Part of a small language model's weights: width 64, LayerNorm before each block.
Each number is 500 + 25 x the weight over the matrix's rms, rounded and kept within 0 to 999. Layers, rows and columns count from 0. Numbers have three digits each.

# layer 12 MLP up, 256x64, rms 0.13, rows 152-255, columns 32-63
477535479511512477533448497482546463523504496496548527517514447427500532512474515486505517492507
501490504500485466459504520537456491522517498539525470490499466506473495484514464508518462497497
514465506500485543474478468501486510562482469434541516513522477478523503500527476501492486496504
507529521472523485503525501480492485494493527457528508474519506507486479462528448514516497471505
478498439489495530506473520499457473502509484496541511531515482480483462472557502554534503491488
546487528520523512502461528496460530487512516499549513516473472445538532490526488489471458480460
502515518523494498498510507515536442464524519474506495532508521511552544487497470466504541503506
520486500475485481508512479554528473513501491511522527545479472489502504464459516466482535510477
551485522468507484492493488525544446493496466463502512519467520520513510491470492531509499475509
442472466418513502511510490530515475524463493510528515514505480493517501475498512495524542501489
495506486474481464498498520490466504483481482488553472495481471484470492459517522553536492516461
475505482491484499541508485526496490503523497521498530527471482515520551477472483480490497497503
481552468511486500513472530511496486497481483472542466502486465492474489501457514483514503511496
488520483477480502474465520508514484476547499512503517540449478530502496470462534477499487486493
502504504540538448533499535544504503492500478501471501528487484521505499453527487509506482510519
487489490499516493508506481493495492483575508490528531498468466548501522454511508480534504480452
483524476471521520499485556514524502496484474508522469479507463533540475475491504515500504497527
480479491454456470470452502538547512504506505527495479460508505502543525526478482475533516466512
454471488478470538537488500504482509544479468525458524490509488502543486484497487533499508489556
473468532511488513489485489486525472509521459478534511500516474504459509519490497537508516529439
509519503537455531478523502483487492502464489513493492504512469503513498506457513527520477475515
493553478483468491462485522477503467500496495502455484510450459539513477501519508488519523502482
501491483546504484536555426536465492513483486542460519522495496540503539474507504483518469492475
508501481506488511505522514504475498524499499481545480482491426532470499506512487552474520484452
488531508518490533507515493473552501532479508461495513494442471478483518431515444470501530477539
504478488464525524517510453526506506494484488535512486515478477467514496493536488493497522442475
500495545463467484478493526540515492494495478560506465494521499440512524525478475502516493477474
520528456497469503503460535495468503517481458559530483509506499475571466467553502523522507482496
526502474538507470501479496485477558509494511489496539501465510505510528501521471487498513465531
460499499503526462505492440497507474514496495507513483486486483479524525519558481531464488481451
481478461488463482491478536517470530494469507501511435526522488489508515524514482505474534460472
461516508458493534498533497485507453516487501502516503551529480456495531484509444530504483483483
515455477486522510524501514485504491521471465463511452510492488475486499502540497512515534500487
481520516486470500504506504490489479523529512520464532450468500481519508452547523542477528477500
488466473451490514544461524532461476521525488477499509471510509536542472532496478467503524502500
517534523528479481480500486500500491504499485501542492522491480495468494481482475505471477496478
500488489449497484477440524536499485516538508481503511509504485497481565478496496494518489498479
487530480478515508558491484489519478499515478492508498523464499479469478439496493498489481501512
482522492468497460475488543508524470470508485517509484483454488448510507499481496548535511496472
522550472568465505536463545517471494494484501457505477509473528551512483465518495539493503467467
534471540492458470518487529511495468534525489514519480484537510506530501451549490500526536464508
487508495536496466478507532513465523551458497464554426476482436473442473513531479491518514498482
441503464528490490498483470523491512505485537502515509496533445504514489439529471506529518488507
524455506494455513521500533462477498511497507486490495517524476502523521479505493494528487479467
446525476531509514506474506521506487488517491481551480527471470487539485483481493536512488519494
497522463468487497504481513461492509487515492533540506549484453482467489463522488535478496515480
504561536479529481502488511512499500467495481518554513500489471495475508464475468525512492509457
472532497503508483512489502487517514513459495480558470507512482524557498477475477516506484513446
499487471535463473482454502523499536514486476494484433461487512509497515485478503494520537482487
435524477463473520491497509499495469536494490545477501497493515508521510476529500531501514465499
499515488533510513526441510509464527528515492532521462472483481491525520481480513534505530490486
480476484539462501534510521517490545491492513448514493521520515450492475486546444523503523484461
439500516437499516463512499469476484524483443473515472529479470480541501539535498515512517479494
458496518521475470504472487500506468513523502483514499484446474473532511482524490526527509509513
456558517497482519456476550483500461547504485509521531528499469449548498507538466482507498491462
481507492418470507506508497495473481497479495482516523510484501531484516480499495522497511501493
475514481463470483490492509492506456510458507506525442550463489510510507489518459538479492483473
480469511480470476495513464494508491509490480452534499487480484495498543521524521486499519486494
499448483485464510538463489508454498521495501546489464500510493510516538527547535539478497491509
465463493464478487478480528540499504505480494541487471497516470512510550507459491528475509510489
506504446469489498489522500520514537537499497519488517503497475486548526501498484456536489497461
496470459486520491546473490510492510491508478490513513521494491483505515459528464489510513549469
470505508491524533449495476482513486526484481464508530495490454519520509489513473501513515521485
494522458498472499503480554504461421550504520501513468492511536504518509501519504519523509490483
488498463498484514506507505514503496529512519494473478525467499486508519490582479538503486510520
529495472532442514516495476510506484520512487474515560524496487478544493475532502490510499488536
496502512498456505532496562532484487494477484522512498502492530483502493506524483534496486472493
516553507501489479518438495514498533492500469500529514522514392496532528514418480527485484496490
513526480475480511502475541502465508490493520490493521506482506465474526473472488520485495482502
517472504477500512548508529521517484479495475529518452524512467476474531469518499468479483501512
526477502491481534468492502441481531528503475477511491476517476552478472469532498547525495474464
495434493519461506572467528502487492506516521547534486505524547476483511491482515516518480490478
473505474502482495489501510508521420510541479513577530464519478504510546452511500489497510507481
535529492488493506517506557523485500502490510516504463508487507519519561468517446486530470480504
472519543490477469485501521500507531534526516468521502501490484493511562467460498483464516493475
472507512467510493502539497515474477497500436492508525540470512448485559503494495520479486491491
477541525445484510522488544517484500499521506498498484525466518485475528501503513514503509451458
504436494474465463520504521485473476513510485495528496495484519514507603469520475502481520491469
495518479508488504485477515479494521527493449489535488502502488489500486482528494520488553495475
437548504509484480546466535517522492535548503475491522500502483512480458508450523473461525500523
513469508492460492466464468497476478540469509531483516537489502544528539466492490483530483482492
525503500492492478539510516483489503519507478515499509523508535444495532495522504535509528467488
478443489487516492505513498509469475497538491464544522482503479508522545503504482463467557497471
497497473510541429524448508517466505521528499503505483524529486510527513516507538474570485483509
495530470479491487490468512492459462536499469513515540461497505474478482527520507509480495492541
507496530491497552490505533483465457523496471500491475550458475496477509475512526553514518490459
447488469480522503531504482523507530514494487508494447506490496485553518473529539526540541475493
501500501500501500500501500500500500500501501500501501501501501501500501500500501501501501500501
477514472514448524458472525461507484519512510486517495532482466540515456486548517515487510479530
486502496507489497547462523503522446525526505458496507503456537450500478486544471518508511476487
506449507496502496525482518515493521502502542508509491526503481469517492446538479482523485461471
494485462500487531551481510494462474545481505489522474554501465547496447479529468491520483485530
514483469506504500510505517542508481500539525480523460481488475462466498475493484504535506493461
473457505513479472499464490500486489557514472489493551442511486510495487499480500483497520461513
533476475549488476503494497500485503474520483490539537505512506501517518510519464538485518482482
502437485544481507535470502513511505508505524517550504521511500537483541486487504501477500459461
477472454499505527481523508515465477489538474506485509517445506586482495500501517518511507480505
515512534510488517515475482486487472467518472472488524498510463440515491462491521507506526469562
498511466479501531489521493463491462471486483503513532502515485502479479497512518539517506516460
520504488516432496499476557526444494507511515461509496509493448470549556406492529529511451466484
464494517470501507497521491503516501500490482514557476484462475530494475497499523519496475485517
478488480464478526472496467486502442547510467476516521528489455504527522465489483502507503512477
453475459478492536505502488510496501519517470513488540510458511518553523506472501509499495499512
540557496477500514465518511485532484531459476484551468492500525451528536515489464499524494493500
# layer 12 MLP down (transposed), 256x64, rms 0.107, rows 152-255, columns 32-63
520523448480464530519525460558433529493530559523508452504519539504524495482460461487479475518500
499537505536484513485508518475536494483516479451460540478520493525476501437500483530506478550517
509471505488481469542524504514515505510497513491485478560504504506492537446506530528485502465545
521498501540462512491487518494458473507482506516472479529505472528486467535482511506487475494513
488518508497533489521527483499525512493467457524509490498459546480491533535485469477506472453571
498515486511465481503548476502523462506509520505495488515496491512486524512489514508545470501491
494538455541470510525451487510491503485524511517519530507511492537471485492489548482469476545467
465559518502523505495507502490476502502486519458467509524492513512464498504498502501454506535491
479528546522510522504550491515498551498481477506521494481497471558477503520518481481482466475474
535528498539501487480491520502451478495515505465493527496508472530506509491477523508517511536512
485501518490513492523504467469526503509506504503469493503507502479510527510493471492461524597476
526489502501531508486507545516510509471496478470502507471519479495487491518539468533466511486495
497481492489514508464468490500496506531507483458467534498521511483516519528558483461469505527487
521528486467497508458487512483480526549477481463512517474513511518517521500479488454491510538508
557494522491518577501501483498537480502475493472501498478508477479505545541488532500491495485501
522479481502456497506506494524526484512477486502521522470516515490500489525524513498488491484530
494518478507520481494511453535490492488513537502511510505505509452523550502527495477490508491490
495491495507532533517559471476505516455473497473518530553479480501479465484509445477521480503507
521509502527453507542525493471497505502511544465546489497526493505494481500454458509493539533490
511505488461503482481535509466519519509514495521477504510481475487538488499494490465509478569498
500535500472525472531456492505495488482516459515514538488508491475514464510504536513502513518515
497520481492478470503499484485542507511516510499513559447544513508452518525503519514475449562502
501513519451523490517469499516543516518464489521496486542511511480518470524511528493489551478487
479530505463540476529448534492494489497507482545489487533534470472518511470439509529501514511496
476464506509540463538458502482456493508537468518517502535511500508488531516495536497494489476483
502511501505485508464492496541540523482536492504492543454510479529466501518495492535468464548452
524521513518480515508480483455498555479490448457472504503493564482485464483492535511558519506536
509490519541488469487462481481499529516506510456494487508510485527500525510504495513494512463522
507510535468481485527503504474533472516518481492494457524491480488508476475511531490511506490496
527487519507509503543478534528477484553510487474493481472478479549503503473461478491478499487518
497543543467464525493489466499531507503493471508487574542492546497516446485483490469527501459552
521526482494513530494485483525472510512511504508543514477519493491502509500494495478499508512503
503518497504522483503508469471512537478537526454456543460516526505498508512485506491511519495549
488536476483537476495509520470512524467497496492537479533503517501480470480518465505505509499496
497546490505489474448507448503519491526485500521520514499508465473503529511498497520502478507494
483469467459545503480512478549499476525492466537500480490508516483522532509513497499513473514467
501520476515494523542507496510486474544467496451502529493528522528499504529506453505466510491491
534511498514488514467497501484491503493512483485486500490511465533543539484497494466507490464477
508494483546511534500515457466505530518498524481516499473526499500498469523518474512506508468523
478508483505463525517500521491540499483465500501488501455509473467492493501544488487500487512500
476487574523499536500499528482467495520470505527482477528508487478481483505474482455507536469477
456517471479464530451496511515534485468502564487512559483509495502474507513491491491486494570521
515508540517519488518515499486481508519518517486456499527506483462499517492510514490494471459529
494524545501545482501513478527506474517470532532496496496471499529484519475532512477491511474471
522515475529491518498469506480500510506541457517549483489517491525488513511471534523444486490451
496501520515536519521469511475486521497486478514482473487506529521505484503511472474498489575506
467470504486504482465506512474479511483491505476498473500541526497499488515512523469495517525541
511485503468481506481515529456526503516554486518501502499484496477484490523503516485495498566535
468493564506490521484514527445505474475511560510499462501486532516486511487522504480484493489491
495482499511529470503554508487527505505503509526490540513521509437465539527502495504522531490520
533472513521480514518509450496523477511477494486516504505470483446506481487466540485460497479507
498492524495535547431459529491501469512512546492529441467522512543470508520506486472488477523497
538486503500527500522478535529539541479523527469512493472480498518492494495495459457460526495526
503508506536524492508484526488508519512493475480495501504524471509482505520482522513440502504507
484466476499506517494508502507530472507478514552544510504501467505482554528473497488537469499492
531465494538519485541524529475513505503485477509477486512491506467537478526525491485541509540526
464460549490473481505511508462476472487520477503480532495508497478493480466544527488555511496531
545502495512524509485513542508499511535547509474509515501460464495530496503479518487501503537464
520541539498512486477514480487492533520474515489511529501487501485520478500489461481470478467475
479527510518510525540469487483518495519501486485494541509505519529470478497520533510466521460552
483428535481492485498528507485490502529494497480493464533501463513478489506481532522477504467505
498490531469522516484518495438485463495470509487524493518513526467524477496471499491509502520524
486509487513469480503498517465493470475522529531506529486481496506527507505513517463500482557473
475478486467572525429506523491525504512480509510534515481501490521510451511487527488572501490506
500491494513520521480496503549513495553486511516526453478489507549529497507450503470485466511468
478518527510501526493484493537518459480449508515484487475496524489458533488510505484445501504507
529536513489488519497509482516512501523536533462523504473519501523487497476477471485499486531455
486485550437498471461469558514518475541517476482493513507560478487489367455501498475557530529501
490500531516530475530528512467509479433536532489516517489490463504487514478490483528517475495485
491534505492520452490467490480475508468492519537465518517482553501510509493457461530504493499505
501532506521496510511489508527490465463469479542472503531483523503478532500496489535475487560516
496522487456500474479510507505501495489495510475477508510492466509515495468524498486530458524529
506521492517460487519488519490504492500525532493481542498492506534517493420503473549457441570462
535482494511569481471519494538519537447511481517502492481488516454509440506515521503492470467519
508508469510469498480513486513524506452552479503478476543514557495506494499515481488546478469507
523482465532515507467472508500481506532458460481518505491469506477512478529523449498512480483537
500500517530528498472508450451514503489496493509479500512531512495487472515469513510499498490537
496500550485503528456518487497494487525497461490528478517484479514520456501485505502570513533554
502502524446515496505512490518488507467548553473471504481501508530517525489503490467495515507528
501501464539497490470547493528501472516490532474536478502518475487494546460485462477474527521494
504517511427528507497489540485488517543519513462513460492532485499528423504501499504499514532504
533503499527470501467494526477533474518494504498462476521495472507491487503522481508527479521509
478516537484476514478496513466512491527458494493526476521482492495500485501452533491502479533532
488508534509475506475521477524489472524487514521485525446547496537503486531510524481489505497518
533473476524500522496511445515529473516474491529503489517499451477498511494483439510492513459525
496502489485540527515514467511465510494528498508519515499528516498508486494482474523511534515548
535481511483489523496518497518481519483512472510522537534448459470495486502469510502494515460499
500499500500499500500499500500501500500500499499499500499500501500500499499500499500499501499500
493486536506523516525501491476493479524512499509522469451479529472474549540502479501492512537522
530485478501489506436495514541519499500489493497556516515522514494533474500436485469473466486487
486492508472476499480530513504544467464528570501501500505480492530514506509486481483508503479474
542481488477495469516516513463495526465518471546508518532561535460479505475487501533501466441531
501528506496466490511490492488504512507464524490453552513514507527513490512493491496457516484516
493512515501509501506509499480526463444475531461491472478485530493502495554546503503497511488457
487558517508521514431467506479555511498526509489473463514487520542505489489495522502510465472508
491534502512481499473500510501473496515507520480497489519502500502524480478558530502512509467503
546510530506519489489487513497517495440483501526517480514505522438537511495503497480500488474483
484511478512485447524524493500511479541537460499543450536478515480477478493513473583505503499478
499494498505485508529515496492474502483512471516492493511486501499534497491505495489496489597508
499422501466478424517505523484556503496519561486502531464510465444537492426490543464554552522465
468481476455521548481523473517528494550467495509519530516471500498534500514515500461500445465500
490525494492483522487480499477514467542499497469484481505493489528514498479500523479482460552482
517496518551469486519508470522497499504511522530506507482505495536467537499479513468489491457452
488511506489476531501440531532524501428504509542486544477487503535497489488530485474496514500481